Weights of a small GPT-style language model, trained from scratch on English Wikipedia.
Size: 12 layers, width 128, 4 heads of 32, MLP 512 SwiGLU, vocabulary 539, 3.31M parameters.
Architecture: RMSNorm before each block, rotary positions, no biases in attention or MLP, untied embeddings.
Training: a variant of SOAP for these matrices, 140M tokens, 4261 steps.
Each number is 200 + 30 x the weight over its row's rms, rounded and kept within 0 to 999. Layers, rows and columns count from 0. The size before them is the row's rms in percent of the matrix's.

# gate: layer 5 MLP gate, 512x128, rms 0.268, rows 150-167, columns 0-127
# up: layer 5 MLP up, 512x128, rms 0.262, rows 150-167, columns 0-127
# down: layer 5 MLP down (transposed), 512x128, rms 0.236, rows 150-167, columns 0-127
gate150,104,188,233,207,207,179,234,265,250,212,180,206,229,205,217,197,228,229,189,157,234,213,191,199,186,198,210,239,194,197,233,226,240,214,207,143,167,161,139,238,226,171,171,168,152,178,191,184,196,188,236,182,178,199,214,217,196,212,195,211,166,182,197,227,194,200,185,213,247,191,180,199,185,193,252,221,187,249,207,208,227,160,135,197,196,231,192,94,160,167,156,156,194,205,176,177,220,194,179,233,198,183,161,177,225,193,141,150,259,151,218,156,176,162,169,220,191,162,176,222,201,157,146,252,172,197,189,178,225
up150,107,232,205,207,230,221,231,144,235,177,180,203,208,195,176,172,227,190,186,227,212,223,187,173,247,232,220,216,274,209,172,109,183,206,240,213,243,262,173,232,209,189,203,196,195,222,251,203,214,205,200,261,212,160,168,223,195,200,197,243,204,246,229,203,214,200,218,196,199,252,222,167,211,206,139,186,215,168,221,214,218,182,194,229,160,228,251,251,213,163,192,216,236,146,208,159,191,198,139,182,203,217,192,181,243,194,193,199,181,186,122,223,162,191,224,188,226,263,194,196,251,206,201,219,206,248,167,210,145
down150,106,208,152,179,222,234,271,211,220,183,174,191,220,208,187,223,208,184,175,210,194,265,187,160,209,227,176,244,177,175,255,194,273,191,193,252,220,142,175,235,184,218,234,235,186,183,191,196,169,111,214,198,115,196,201,196,169,237,177,243,197,194,203,132,212,193,212,192,237,206,180,249,209,198,176,203,176,176,234,169,163,195,237,185,237,206,208,153,190,228,157,220,146,241,189,171,227,172,161,161,216,189,231,193,186,160,227,252,214,218,202,213,177,198,203,178,237,191,174,231,206,206,214,184,253,184,202,182,238
gate151,095,207,221,234,209,184,156,228,241,213,199,196,162,194,297,173,152,186,198,178,282,178,172,181,234,221,178,172,214,227,201,212,195,178,197,227,260,183,205,203,189,225,176,203,192,147,141,218,241,217,152,191,174,187,185,141,216,185,154,201,174,141,210,241,235,191,168,162,243,231,227,193,195,207,217,173,172,188,166,183,201,219,228,180,199,189,223,210,173,215,184,163,227,245,217,148,205,216,160,195,195,186,215,159,221,189,248,186,140,184,232,174,169,161,180,237,194,182,133,237,178,238,195,228,217,245,203,170,182
up151,106,269,145,210,211,231,189,148,224,140,137,201,219,181,205,178,220,198,178,180,178,221,243,190,253,186,192,179,215,157,181,169,212,250,219,197,191,174,209,188,185,230,173,207,237,189,194,212,188,197,154,286,180,198,193,174,194,160,219,191,209,214,149,211,224,218,129,228,199,190,196,136,212,207,180,164,160,183,201,201,180,208,159,226,198,189,204,208,235,179,210,214,186,183,243,235,185,184,220,193,213,205,230,196,174,174,235,235,153,165,216,269,147,205,203,179,136,245,180,132,223,239,267,207,197,200,189,220,220
down151,104,197,207,200,202,179,178,167,196,163,222,159,218,259,153,196,203,184,220,214,215,185,245,223,183,248,216,184,151,252,188,180,172,210,239,179,156,179,146,239,165,181,229,137,203,203,269,183,194,202,244,196,182,238,174,170,198,220,206,226,174,227,205,184,196,164,219,207,238,212,242,156,196,212,178,245,216,233,181,227,190,242,256,174,177,177,204,264,238,262,255,219,192,232,201,179,149,191,249,187,194,225,213,252,170,196,194,141,217,202,187,177,228,214,206,179,292,226,190,206,163,173,189,185,185,228,184,202,201
gate152,098,166,196,215,283,221,169,188,135,171,224,199,226,213,195,194,239,189,194,200,200,162,257,215,212,189,190,184,162,165,136,191,191,191,200,209,211,144,204,187,220,193,189,129,233,219,216,246,257,189,228,208,205,195,230,177,168,222,163,273,221,195,148,234,188,207,174,208,189,211,184,202,191,201,244,252,208,236,240,149,195,114,200,201,160,210,224,210,173,186,244,193,220,175,234,216,180,240,211,191,166,181,207,201,203,168,265,150,192,174,186,185,187,182,181,200,198,248,207,168,190,203,167,247,253,205,148,219,225
up152,094,159,241,236,261,209,209,178,201,135,108,215,200,216,175,181,230,210,210,242,182,218,253,191,235,190,185,211,168,222,172,236,189,209,144,240,193,174,232,166,196,226,223,141,179,204,229,209,211,162,200,204,208,237,190,184,182,210,201,207,172,144,182,166,221,248,153,194,190,163,228,153,189,164,227,216,171,238,198,196,183,201,174,207,208,228,229,265,178,209,210,171,180,224,206,171,238,188,164,235,152,195,204,255,205,178,203,170,222,205,151,193,155,230,131,206,204,189,208,186,202,158,190,194,172,150,170,237,146
down152,102,163,248,229,215,189,210,200,159,232,190,185,170,287,215,196,158,162,151,231,206,189,179,215,235,215,235,218,278,238,155,202,194,156,180,209,167,184,207,212,195,169,213,221,227,221,218,173,180,146,182,180,249,213,206,203,182,198,185,184,215,174,185,144,223,206,212,213,206,210,255,192,182,199,225,217,186,190,163,245,181,236,164,196,217,245,256,219,207,210,157,156,161,216,221,218,238,194,137,177,171,202,213,202,152,215,200,238,199,205,190,239,196,190,206,154,216,183,169,219,145,192,171,125,168,146,262,223,201
gate153,103,232,197,182,182,259,265,192,225,172,144,191,215,232,243,157,187,187,182,200,227,223,193,210,198,189,202,207,209,136,200,272,183,222,185,177,165,168,236,244,230,228,239,200,247,214,203,176,222,178,236,211,209,155,207,218,168,257,175,216,207,245,156,227,199,207,228,191,170,200,188,186,219,218,237,213,177,211,225,172,205,242,219,191,244,244,163,194,190,199,156,241,139,215,226,144,158,256,211,225,125,214,188,214,216,241,198,202,196,204,210,154,214,178,215,170,226,165,238,274,212,203,179,191,236,156,207,175,215
up153,083,195,173,217,197,221,165,229,185,124,222,235,221,207,187,189,212,218,219,208,200,185,200,220,217,172,258,223,176,230,241,164,241,211,221,214,255,207,164,241,196,152,189,211,189,194,173,185,172,191,149,249,185,245,199,208,141,173,242,241,177,182,219,164,287,175,200,156,202,173,230,244,205,187,216,195,229,188,214,205,208,250,169,232,180,162,212,189,271,204,222,192,190,262,164,214,212,212,194,189,238,276,199,177,230,176,189,184,258,172,202,215,203,193,199,233,199,155,170,195,231,183,240,187,196,220,210,271,238
down153,100,173,215,196,163,197,192,224,234,187,171,172,177,218,223,216,207,174,204,247,218,190,242,224,257,179,218,198,169,230,216,226,168,150,241,213,198,243,192,199,203,155,134,148,206,215,205,212,209,197,193,226,216,158,251,210,202,183,251,175,227,224,193,191,235,169,216,249,221,186,225,251,174,201,202,235,194,196,206,207,128,228,209,207,164,218,198,180,206,169,169,148,203,142,135,275,141,218,236,167,197,198,181,212,241,200,250,155,213,151,190,182,154,192,230,165,201,180,157,142,221,215,203,214,147,186,224,193,177
gate154,107,160,152,252,222,168,208,192,204,157,230,189,168,213,171,188,191,243,165,251,179,182,178,195,239,241,165,168,192,231,176,192,242,215,253,196,218,179,200,204,195,232,169,215,118,188,201,212,181,199,184,194,198,164,235,186,206,220,151,239,258,221,211,205,216,173,190,229,247,225,192,209,234,227,202,199,186,213,155,217,249,198,209,161,209,162,157,223,217,233,245,205,249,210,194,213,215,234,206,205,217,232,191,156,219,199,203,193,182,149,240,210,215,182,281,235,239,161,179,240,201,264,131,244,183,164,215,172,167
up154,117,162,245,228,190,217,182,239,211,171,185,208,213,201,204,204,187,208,189,230,195,207,182,226,257,216,88,233,221,246,178,210,214,236,198,151,207,235,192,197,219,185,242,237,201,197,205,186,142,212,235,157,157,228,200,211,229,249,230,229,174,201,232,161,180,197,168,117,218,159,125,212,151,213,182,174,222,216,221,229,239,216,155,198,190,194,198,178,202,194,164,236,186,187,142,212,122,223,191,198,201,197,208,203,220,228,227,176,172,218,188,167,142,151,190,197,195,202,156,237,227,219,180,237,186,190,212,221,226
down154,109,183,209,189,202,175,201,252,175,140,179,199,192,190,195,196,209,207,203,211,192,200,187,195,168,167,196,245,188,159,257,234,209,218,237,180,193,166,158,146,223,193,157,184,188,199,214,186,206,180,200,180,178,185,177,185,234,172,208,177,239,208,223,188,225,215,212,199,184,203,246,260,216,161,232,160,223,192,176,157,274,148,169,192,207,190,209,192,244,157,211,208,204,165,136,204,233,212,252,261,236,206,120,177,145,141,173,157,183,233,239,240,209,210,188,208,197,267,174,225,177,228,200,144,191,186,251,222,184
gate155,096,251,225,169,205,166,234,182,201,200,219,165,204,188,197,179,163,221,243,197,223,203,206,236,196,155,204,213,242,171,206,226,189,201,132,137,176,186,205,175,231,252,243,234,226,182,206,177,234,231,244,187,260,187,248,143,206,240,199,153,222,165,191,196,230,260,205,199,172,199,170,237,239,216,194,285,155,174,205,236,223,228,221,195,210,246,187,187,184,171,174,168,153,229,226,171,148,203,235,178,259,202,240,204,169,181,222,167,182,171,187,186,201,232,239,193,223,210,208,237,186,181,224,148,223,198,176,211,163
up155,099,251,136,253,217,168,209,222,175,195,123,163,187,171,233,186,195,181,160,230,216,137,202,194,209,196,195,183,192,177,185,139,195,190,200,244,173,155,224,226,223,208,177,147,173,160,214,205,184,181,195,201,220,197,218,159,197,191,185,218,215,195,195,235,194,225,210,208,191,209,172,233,141,256,240,182,122,193,175,212,181,245,185,202,210,183,210,181,119,250,198,179,158,169,236,224,201,232,222,175,166,174,185,172,138,214,187,178,168,201,172,221,267,205,181,167,212,229,166,263,169,179,221,218,211,212,195,232,181
down155,097,162,98,222,223,189,202,196,271,144,220,216,236,190,214,231,198,208,212,153,218,225,201,206,194,245,192,228,225,205,218,183,222,237,221,201,180,156,231,210,235,158,198,188,243,290,232,203,192,205,154,180,177,195,201,241,145,175,175,195,199,206,233,189,224,177,177,166,177,204,194,215,136,189,222,132,190,203,225,193,220,224,189,196,246,162,231,214,227,230,209,254,200,246,199,163,202,182,219,191,184,211,157,198,163,223,186,145,232,233,213,183,223,215,192,253,194,176,179,227,188,230,251,170,203,218,262,185,222
gate156,092,202,229,164,199,183,155,181,198,178,152,204,216,172,234,193,165,183,174,263,150,136,187,181,211,191,244,207,186,180,228,202,162,230,206,195,195,195,177,175,214,131,155,217,218,186,184,198,209,138,146,261,229,242,239,153,226,174,164,216,196,215,184,202,233,199,144,241,171,227,189,213,194,220,189,193,227,188,188,229,228,152,179,209,196,191,213,185,227,208,197,235,169,131,207,170,231,205,179,186,149,188,233,195,221,206,263,180,220,201,254,157,144,239,233,177,233,174,238,151,212,168,220,223,191,202,175,152,235
up156,091,195,190,175,183,197,224,173,223,221,165,239,207,198,184,204,221,143,199,136,218,205,226,241,174,188,220,199,166,152,144,173,204,195,245,186,220,194,247,182,218,182,185,211,190,200,183,227,182,189,149,282,207,171,166,186,228,210,203,180,208,249,240,191,165,205,143,145,261,222,167,182,192,169,218,194,189,178,167,235,239,192,200,210,173,223,205,127,184,216,181,211,181,185,158,134,205,270,248,164,184,161,206,206,174,210,255,253,216,224,211,215,223,224,191,208,243,234,161,231,224,186,195,216,150,217,186,163,162
down156,099,231,184,173,198,183,242,120,227,220,241,213,163,162,211,225,228,168,138,171,219,183,192,175,220,171,184,230,230,163,180,124,141,174,169,223,185,216,205,150,188,192,220,302,197,209,215,243,155,208,185,196,135,210,214,190,160,217,257,206,187,193,230,122,175,218,219,155,220,190,227,205,200,189,203,215,184,246,187,234,232,192,244,242,175,170,193,197,227,170,228,227,207,183,200,181,202,216,237,235,237,194,212,202,262,187,167,160,196,228,195,238,170,204,195,221,186,205,238,214,196,191,231,200,190,211,167,230,198
gate157,089,229,179,183,244,180,231,159,215,172,204,155,189,235,193,215,272,174,204,236,210,149,213,231,181,182,204,184,238,197,223,210,208,179,192,212,207,180,169,222,242,209,174,153,188,160,172,219,191,236,227,211,197,224,189,187,202,225,196,209,190,224,206,219,260,222,171,242,227,176,226,208,228,201,206,139,113,194,190,203,151,149,229,193,223,208,240,217,147,247,226,261,175,233,223,170,172,204,211,193,148,184,174,253,264,216,218,123,222,232,181,197,156,196,157,235,216,218,186,197,182,206,220,212,174,135,221,232,192
up157,088,301,169,223,184,218,173,143,226,194,206,177,196,190,208,195,216,180,176,269,196,164,233,231,197,227,187,167,241,185,188,195,265,183,194,169,220,158,164,181,225,152,167,190,145,185,198,183,178,149,233,167,238,193,180,192,204,222,185,212,185,231,189,185,208,238,171,188,224,122,227,163,218,171,190,169,188,198,200,182,161,148,159,198,244,203,158,212,197,209,249,230,138,245,234,146,164,213,198,224,192,210,196,219,218,203,213,198,193,220,230,167,171,178,204,243,160,198,139,187,181,220,203,201,193,213,215,271,205
down157,097,208,151,186,183,146,214,230,159,166,210,243,267,192,229,243,204,253,191,168,228,246,174,214,191,223,181,211,189,204,181,240,254,179,190,206,191,197,202,190,199,210,210,174,181,179,176,173,149,225,237,200,197,231,151,183,192,194,216,116,184,242,203,193,181,218,161,214,120,174,213,163,196,217,227,209,186,210,165,235,195,174,162,177,257,204,225,200,162,239,146,187,217,213,209,185,217,140,191,226,228,176,189,198,189,176,217,180,159,140,170,147,268,176,215,202,158,185,187,158,190,216,219,236,225,199,174,192,258
gate158,099,182,211,220,178,163,252,178,203,193,173,174,180,170,159,184,188,218,227,201,127,195,237,217,202,175,255,231,189,248,205,185,259,182,238,187,179,224,245,188,186,230,191,157,190,172,169,175,218,132,171,190,218,207,185,182,261,230,196,221,222,280,175,213,191,213,224,227,212,206,200,216,198,231,202,233,189,174,197,260,200,202,200,194,231,189,205,191,211,203,232,233,215,190,172,246,235,128,223,193,197,201,178,255,243,234,193,189,186,247,156,189,268,198,160,207,196,186,261,226,208,205,172,216,239,141,219,149,247
up158,102,243,192,178,192,220,218,231,201,171,204,206,230,195,188,197,210,178,191,219,172,238,193,157,210,171,245,212,200,208,205,282,159,192,159,174,192,131,197,209,193,193,183,175,195,151,265,207,159,165,217,215,220,182,218,174,176,274,179,220,265,177,190,175,175,127,253,222,175,185,204,198,161,191,210,205,167,204,188,224,218,220,191,198,194,227,176,219,187,203,237,212,182,185,137,204,182,200,177,176,257,248,209,196,188,192,204,183,238,246,168,178,227,236,152,197,215,251,188,228,173,181,136,189,127,181,207,146,149
down158,100,148,141,216,259,163,160,170,217,190,196,173,230,216,227,224,221,235,225,179,151,149,211,256,174,181,144,244,251,143,228,159,165,213,208,174,204,167,168,192,165,170,192,218,180,180,190,189,240,189,181,168,188,246,211,190,258,199,204,183,191,207,192,222,178,235,212,218,211,208,184,179,224,210,237,168,237,164,247,142,170,140,154,195,212,193,202,224,211,207,144,177,248,225,255,208,167,173,186,217,202,198,209,200,206,168,202,231,236,184,220,232,212,153,252,184,224,184,193,191,188,152,193,170,224,250,224,198,152
gate159,100,152,232,211,213,235,222,152,219,160,205,256,235,233,171,203,213,232,195,195,195,203,186,259,246,202,220,226,192,243,242,203,192,148,170,181,235,219,232,220,174,175,215,171,225,214,196,181,201,204,196,198,192,169,274,202,225,189,260,263,202,117,224,218,203,246,207,201,227,223,213,154,210,176,209,212,222,212,181,185,206,193,219,191,234,202,218,167,175,235,202,248,187,222,250,153,177,146,169,167,280,205,179,172,235,175,217,159,198,230,159,184,226,246,152,188,221,174,222,211,217,190,256,195,177,224,191,244,189
up159,101,232,198,230,245,186,191,205,175,143,180,194,167,209,171,208,277,176,220,191,221,166,172,205,247,203,200,175,242,158,256,227,221,211,235,183,191,194,211,195,175,185,213,203,151,187,221,195,221,203,208,178,144,190,170,222,237,177,164,289,156,212,158,172,147,225,200,201,213,156,211,224,169,174,197,189,196,199,178,185,238,204,230,210,191,195,153,202,190,192,273,168,228,200,207,168,187,222,190,206,252,161,138,220,221,231,234,205,180,241,155,216,155,189,146,185,235,209,166,192,183,237,201,210,195,202,204,230,291
down159,104,248,180,200,167,161,251,248,256,206,175,185,175,180,227,156,202,197,155,208,242,223,158,213,218,151,230,241,162,196,202,211,165,240,188,177,216,170,225,198,228,197,208,199,235,223,255,210,190,166,226,177,174,237,183,193,151,209,237,236,120,148,232,221,149,212,199,189,177,226,252,240,239,229,169,169,205,169,191,217,213,159,199,214,228,245,197,217,218,198,169,218,224,238,122,184,185,201,220,210,217,248,207,218,195,221,255,198,218,221,249,183,210,237,212,204,193,186,162,241,258,218,222,162,179,224,204,230,183
gate160,098,196,202,209,246,196,239,233,266,190,172,143,217,231,191,186,171,194,191,238,157,148,197,243,205,231,244,210,210,186,187,188,196,244,175,220,183,165,227,186,202,200,209,142,217,139,244,158,210,226,216,135,185,257,164,164,239,223,218,207,215,207,199,200,239,216,150,202,216,225,163,202,210,244,204,178,169,192,184,254,177,130,165,185,210,256,226,189,228,214,217,202,189,188,240,187,267,227,162,156,222,218,220,197,183,234,257,161,181,185,226,179,246,195,180,182,185,236,205,142,223,201,209,186,216,147,192,179,201
up160,104,206,176,192,209,233,254,204,163,220,194,161,223,209,223,170,152,240,224,173,216,191,221,201,223,183,202,174,231,125,211,191,177,172,195,255,220,216,180,195,190,234,214,216,154,218,211,180,147,170,187,183,177,197,224,184,288,146,183,213,217,205,163,235,201,159,121,191,187,244,168,149,176,186,182,171,167,215,240,208,201,232,190,243,186,202,170,218,190,177,208,146,172,173,251,246,245,168,237,197,219,248,206,152,175,202,213,196,203,206,154,212,205,165,277,222,192,222,204,162,230,170,161,212,193,161,182,187,177
down160,104,176,188,221,221,155,138,232,191,219,228,215,203,222,218,203,258,188,194,209,197,189,214,197,200,145,196,229,254,129,178,229,219,235,223,256,200,208,191,181,226,216,201,224,210,204,222,215,185,118,212,199,201,173,221,226,221,231,186,255,234,235,225,209,218,188,201,245,215,211,183,207,197,227,99,205,199,189,203,236,144,221,187,204,227,213,125,215,158,167,163,155,181,175,202,157,241,206,233,159,204,237,258,187,180,174,207,186,176,136,166,221,153,208,212,163,237,215,160,210,204,207,200,206,206,168,201,222,161
gate161,107,214,257,195,245,240,203,262,237,310,171,189,269,156,182,202,172,155,198,197,196,171,190,179,202,166,196,220,209,183,145,170,224,192,163,220,175,226,203,149,172,163,218,192,236,253,142,256,219,237,237,222,201,210,181,193,244,230,185,225,225,195,200,205,214,258,216,189,199,197,137,208,143,240,179,219,207,182,192,224,215,199,218,176,196,210,199,181,216,164,190,193,166,214,171,160,231,187,216,244,210,213,208,287,180,208,190,177,170,160,189,200,204,202,177,213,252,186,169,172,209,208,205,219,232,195,201,168,184
up161,104,222,211,224,240,202,235,162,224,205,199,226,196,188,215,165,190,263,133,231,229,185,211,185,157,169,218,257,220,191,207,181,212,237,243,194,220,149,220,183,212,191,172,170,177,192,186,209,187,182,173,217,281,261,226,168,212,229,180,188,199,158,214,250,207,172,216,206,213,219,208,197,195,200,173,182,206,178,134,185,258,151,176,169,192,187,205,239,199,222,240,161,125,240,222,180,208,213,168,175,197,179,216,168,140,242,205,176,200,256,166,208,178,164,183,242,168,205,221,179,251,158,183,237,199,246,188,248,220
down161,106,216,216,189,214,195,193,184,227,166,208,201,172,201,161,202,243,172,192,209,210,223,178,137,230,158,245,181,245,204,230,201,187,183,154,213,152,166,171,187,237,213,161,216,208,180,234,218,211,200,181,225,153,182,171,242,137,201,197,243,203,186,201,192,202,172,183,216,229,141,263,167,166,187,202,216,175,228,165,212,151,233,259,264,163,221,235,248,178,215,158,229,198,267,181,175,255,223,196,228,183,233,180,225,223,242,225,197,175,180,226,246,193,168,183,215,223,210,165,237,208,289,156,198,199,178,217,205,210
gate162,108,263,141,201,206,248,236,225,177,180,222,230,216,195,221,186,244,183,232,165,182,238,194,220,132,204,183,252,185,164,221,212,184,205,211,180,159,184,260,271,130,197,204,193,137,152,175,214,231,231,185,209,213,240,260,211,236,217,224,180,184,232,192,202,246,184,213,182,206,190,202,193,218,195,167,216,175,150,174,219,200,197,196,216,213,219,202,181,173,166,253,260,191,216,205,197,168,212,265,167,199,180,260,238,181,153,183,246,222,240,202,227,196,231,233,208,178,186,201,175,233,166,204,198,166,250,183,217,226
up162,114,172,205,206,225,192,219,191,188,153,178,147,203,224,181,214,195,210,211,210,234,154,214,193,178,181,126,255,201,217,203,213,144,185,231,192,188,160,217,232,193,178,136,244,194,207,202,232,237,179,265,214,189,201,221,222,253,219,251,210,152,197,210,199,222,159,189,180,195,184,224,206,235,220,213,215,132,220,242,214,224,189,193,169,199,252,171,230,152,261,218,213,187,233,228,195,174,223,197,181,218,183,223,205,155,206,146,189,231,217,143,224,242,162,250,230,219,196,167,158,201,149,228,226,244,229,213,188,269
down162,103,172,181,242,190,245,192,202,222,207,201,196,194,233,207,117,209,195,271,240,202,215,181,163,148,229,199,191,208,156,188,220,208,282,237,131,199,196,157,217,215,202,224,225,137,202,209,166,263,142,192,220,178,230,168,155,181,246,245,224,158,167,144,227,187,167,221,225,261,207,197,175,178,206,183,224,192,180,191,230,219,163,185,178,227,200,155,200,226,212,202,221,182,215,170,187,171,197,240,216,257,226,204,218,213,243,185,185,192,184,180,243,189,226,185,190,215,241,233,233,165,217,251,183,196,229,176,198,194
gate163,106,232,177,193,174,170,227,229,229,184,186,186,243,213,198,207,170,192,207,223,271,223,205,200,201,191,262,199,168,200,151,164,175,108,238,197,228,227,174,159,179,257,209,193,223,214,161,235,226,200,229,210,209,193,225,221,219,201,213,188,166,215,167,229,182,149,234,163,196,210,235,220,168,200,241,229,185,229,216,195,169,178,175,236,184,209,133,192,232,201,182,191,189,218,238,181,185,177,242,206,205,263,166,142,247,141,188,196,198,208,245,257,148,185,247,177,156,174,181,152,166,180,175,178,190,172,171,191,229
up163,107,188,201,201,223,214,231,200,176,283,167,182,207,217,158,177,176,166,212,164,220,204,191,150,208,156,130,267,154,139,204,249,204,168,245,188,212,185,182,230,225,276,227,189,186,210,189,208,191,186,249,220,262,166,183,207,171,209,204,183,216,251,199,201,194,220,163,187,252,211,195,193,193,199,168,184,148,188,174,202,171,209,217,215,163,184,221,136,147,204,214,218,192,189,183,222,185,183,211,212,230,247,235,204,235,150,227,225,231,173,191,206,220,156,212,217,170,186,146,211,135,157,223,169,202,206,199,247,179
down163,095,152,158,201,204,202,197,180,220,196,152,196,219,200,171,208,206,241,236,203,201,167,220,196,162,215,260,156,205,195,149,202,188,183,120,176,204,166,239,258,170,206,193,213,229,189,231,176,171,223,228,212,181,219,224,171,201,167,242,177,188,168,184,162,197,192,202,185,186,208,214,213,260,151,210,251,238,246,235,171,220,199,213,203,234,221,182,229,211,136,171,184,273,217,174,226,204,217,180,218,197,199,205,225,168,255,182,230,234,217,156,201,172,268,159,233,152,203,208,160,234,256,182,146,176,171,195,248,208
gate164,102,221,157,187,152,193,205,184,175,231,198,258,193,212,269,236,206,185,244,170,169,245,223,210,222,230,176,174,224,194,231,200,123,183,167,174,224,193,187,221,230,198,242,216,212,272,178,198,214,214,228,212,216,257,253,204,157,194,196,216,223,170,235,197,191,182,187,163,213,193,146,177,234,177,152,287,165,181,206,265,175,225,146,236,204,201,172,183,152,169,184,149,128,207,211,184,219,225,222,210,213,225,213,199,177,223,233,225,190,155,186,179,201,165,195,173,226,227,220,219,211,215,174,173,198,159,189,191,220
up164,099,195,195,203,243,205,190,163,246,141,177,227,219,162,190,199,246,167,195,175,210,164,205,175,211,152,201,187,144,147,220,143,224,242,219,262,192,201,195,206,164,209,213,185,221,224,250,233,176,182,235,178,153,197,202,253,269,200,163,226,224,202,244,194,142,187,206,149,181,236,232,155,229,199,174,185,240,205,206,213,209,186,179,194,248,238,177,237,209,193,192,222,155,257,171,163,204,229,247,181,214,162,210,213,178,277,224,183,185,183,195,203,210,172,240,221,158,195,247,232,242,225,204,213,224,230,198,216,175
down164,101,232,183,225,171,218,183,166,199,239,217,200,237,179,167,196,219,182,192,209,231,131,188,210,210,204,203,182,259,201,209,229,136,279,221,158,192,196,179,195,191,240,149,230,190,148,224,206,203,178,212,248,211,211,231,211,192,251,160,203,222,158,173,256,210,202,225,161,176,165,177,226,217,179,213,205,170,172,193,231,175,176,201,183,148,199,247,193,161,149,230,157,168,256,217,260,181,204,231,145,223,191,288,187,183,176,175,190,194,203,187,171,206,212,229,206,208,215,175,209,198,238,172,186,199,147,212,246,250
gate165,105,235,140,181,199,220,135,199,185,147,262,198,144,166,224,217,231,167,214,203,204,262,168,184,185,263,234,233,192,168,200,148,232,232,225,151,209,236,194,140,184,166,181,204,170,196,200,197,175,204,196,215,121,203,183,255,225,199,200,239,170,190,201,239,239,234,225,169,150,220,208,194,182,219,242,209,199,206,201,192,202,246,230,170,198,207,162,198,174,193,143,210,232,193,205,212,186,205,158,175,168,184,211,205,214,145,229,200,192,148,167,245,231,228,187,245,222,201,172,220,272,221,184,193,176,214,226,213,203
up165,102,194,135,241,217,190,131,224,168,163,242,172,182,168,224,192,223,185,183,228,204,229,181,194,178,199,190,206,186,186,217,209,263,213,252,140,204,152,185,189,217,200,123,206,199,206,125,185,206,242,217,200,122,174,163,158,209,200,177,204,185,167,191,187,235,216,230,237,154,190,203,185,244,167,233,183,207,186,170,198,258,247,217,153,231,217,221,186,182,176,172,214,214,171,193,214,186,225,190,214,198,194,231,179,169,158,176,231,218,165,197,246,193,196,192,192,219,185,183,195,245,126,138,228,183,173,216,255,192
down165,104,154,178,192,239,208,170,196,214,237,173,163,159,192,204,133,180,166,227,208,202,182,161,184,188,212,254,216,171,197,228,210,206,249,249,166,224,216,206,154,196,243,149,175,190,114,193,200,244,214,220,166,226,205,177,212,203,204,198,152,193,186,226,179,190,202,209,251,173,232,226,205,289,219,189,203,147,202,207,212,244,250,155,189,216,164,174,166,184,200,240,137,232,181,230,185,188,202,181,281,184,201,196,176,127,188,166,204,225,178,238,197,231,169,238,177,191,218,219,172,221,207,229,210,212,211,221,222,208
gate166,119,192,191,218,191,194,221,203,196,176,216,207,215,199,232,211,196,267,196,185,172,259,277,189,233,256,208,215,218,180,191,206,255,195,215,227,189,226,221,157,226,167,211,151,158,188,219,219,217,230,186,172,202,195,209,214,192,200,186,207,241,195,207,201,229,206,166,185,160,195,286,234,140,153,112,183,195,193,234,217,179,234,222,231,208,249,162,205,141,210,206,191,183,239,181,172,154,227,181,167,273,203,198,181,227,188,173,249,202,171,228,230,172,176,180,169,216,193,165,238,232,214,258,231,206,227,148,207,174
up166,110,147,211,201,204,191,214,222,202,205,187,209,179,178,157,255,134,175,204,193,232,181,184,255,245,224,237,150,211,205,189,185,198,215,222,254,199,172,186,180,185,161,224,182,122,202,214,194,198,234,152,180,197,221,252,135,227,168,214,180,208,174,195,179,202,196,193,218,222,136,221,169,153,211,173,234,173,178,221,180,204,236,173,263,210,204,193,240,159,212,174,193,152,258,229,205,247,178,230,186,229,220,172,208,245,223,241,159,207,207,201,123,205,147,150,210,227,142,176,195,200,214,212,174,200,192,232,191,202
down166,108,202,172,218,168,253,163,202,203,226,191,205,264,238,187,223,213,164,235,244,120,199,186,222,209,204,178,211,206,210,258,167,198,206,189,193,200,235,176,165,162,229,201,130,175,246,231,196,202,201,188,228,182,193,158,235,198,186,255,285,229,238,182,181,215,207,237,204,157,151,200,188,211,200,174,166,213,174,215,207,155,173,219,179,205,225,226,171,201,181,218,217,202,162,131,124,195,208,171,209,231,116,178,175,181,198,172,247,207,189,160,227,194,226,174,198,210,192,250,183,189,188,211,215,217,149,210,183,169
gate167,101,198,181,184,153,212,248,230,133,181,199,165,189,220,195,210,172,202,205,178,170,179,228,216,206,209,164,181,165,220,218,288,178,178,204,194,185,140,236,185,214,185,162,201,256,208,185,169,243,149,211,217,209,188,161,155,163,223,256,207,150,206,220,218,242,200,170,127,181,207,188,201,237,197,209,185,269,235,219,216,214,187,161,136,244,229,222,183,190,216,193,206,191,163,181,203,219,236,179,162,215,229,132,221,190,217,183,219,170,151,207,177,220,245,224,180,239,187,175,213,232,186,189,198,202,163,174,212,271
up167,109,275,242,195,208,199,254,168,137,198,197,242,211,188,175,238,175,194,194,176,213,218,189,173,189,186,235,187,199,231,117,169,230,214,234,146,284,235,175,153,235,229,215,168,210,178,212,236,225,187,187,261,200,220,130,225,160,163,230,225,158,227,192,192,162,263,158,229,259,219,204,212,221,205,224,211,205,216,211,178,186,215,228,191,178,185,151,205,195,219,189,216,183,233,262,244,155,175,186,179,191,244,212,205,193,173,230,224,219,206,249,229,177,227,205,197,186,202,193,196,212,249,178,192,205,197,225,197,189
down167,104,243,207,206,224,201,218,171,222,129,180,222,202,167,221,207,152,211,153,200,199,267,204,228,180,184,213,201,200,238,235,225,270,208,160,188,269,230,158,229,202,189,184,194,194,245,185,210,195,238,189,242,155,177,225,261,190,203,203,209,193,227,187,260,184,234,169,155,193,200,186,211,223,193,223,230,227,252,260,164,202,216,189,212,215,265,195,204,196,193,202,229,183,210,216,238,221,191,181,231,163,211,222,177,227,212,247,192,145,280,196,223,210,246,180,144,140,206,221,188,164,223,198,199,166,204,186,173,151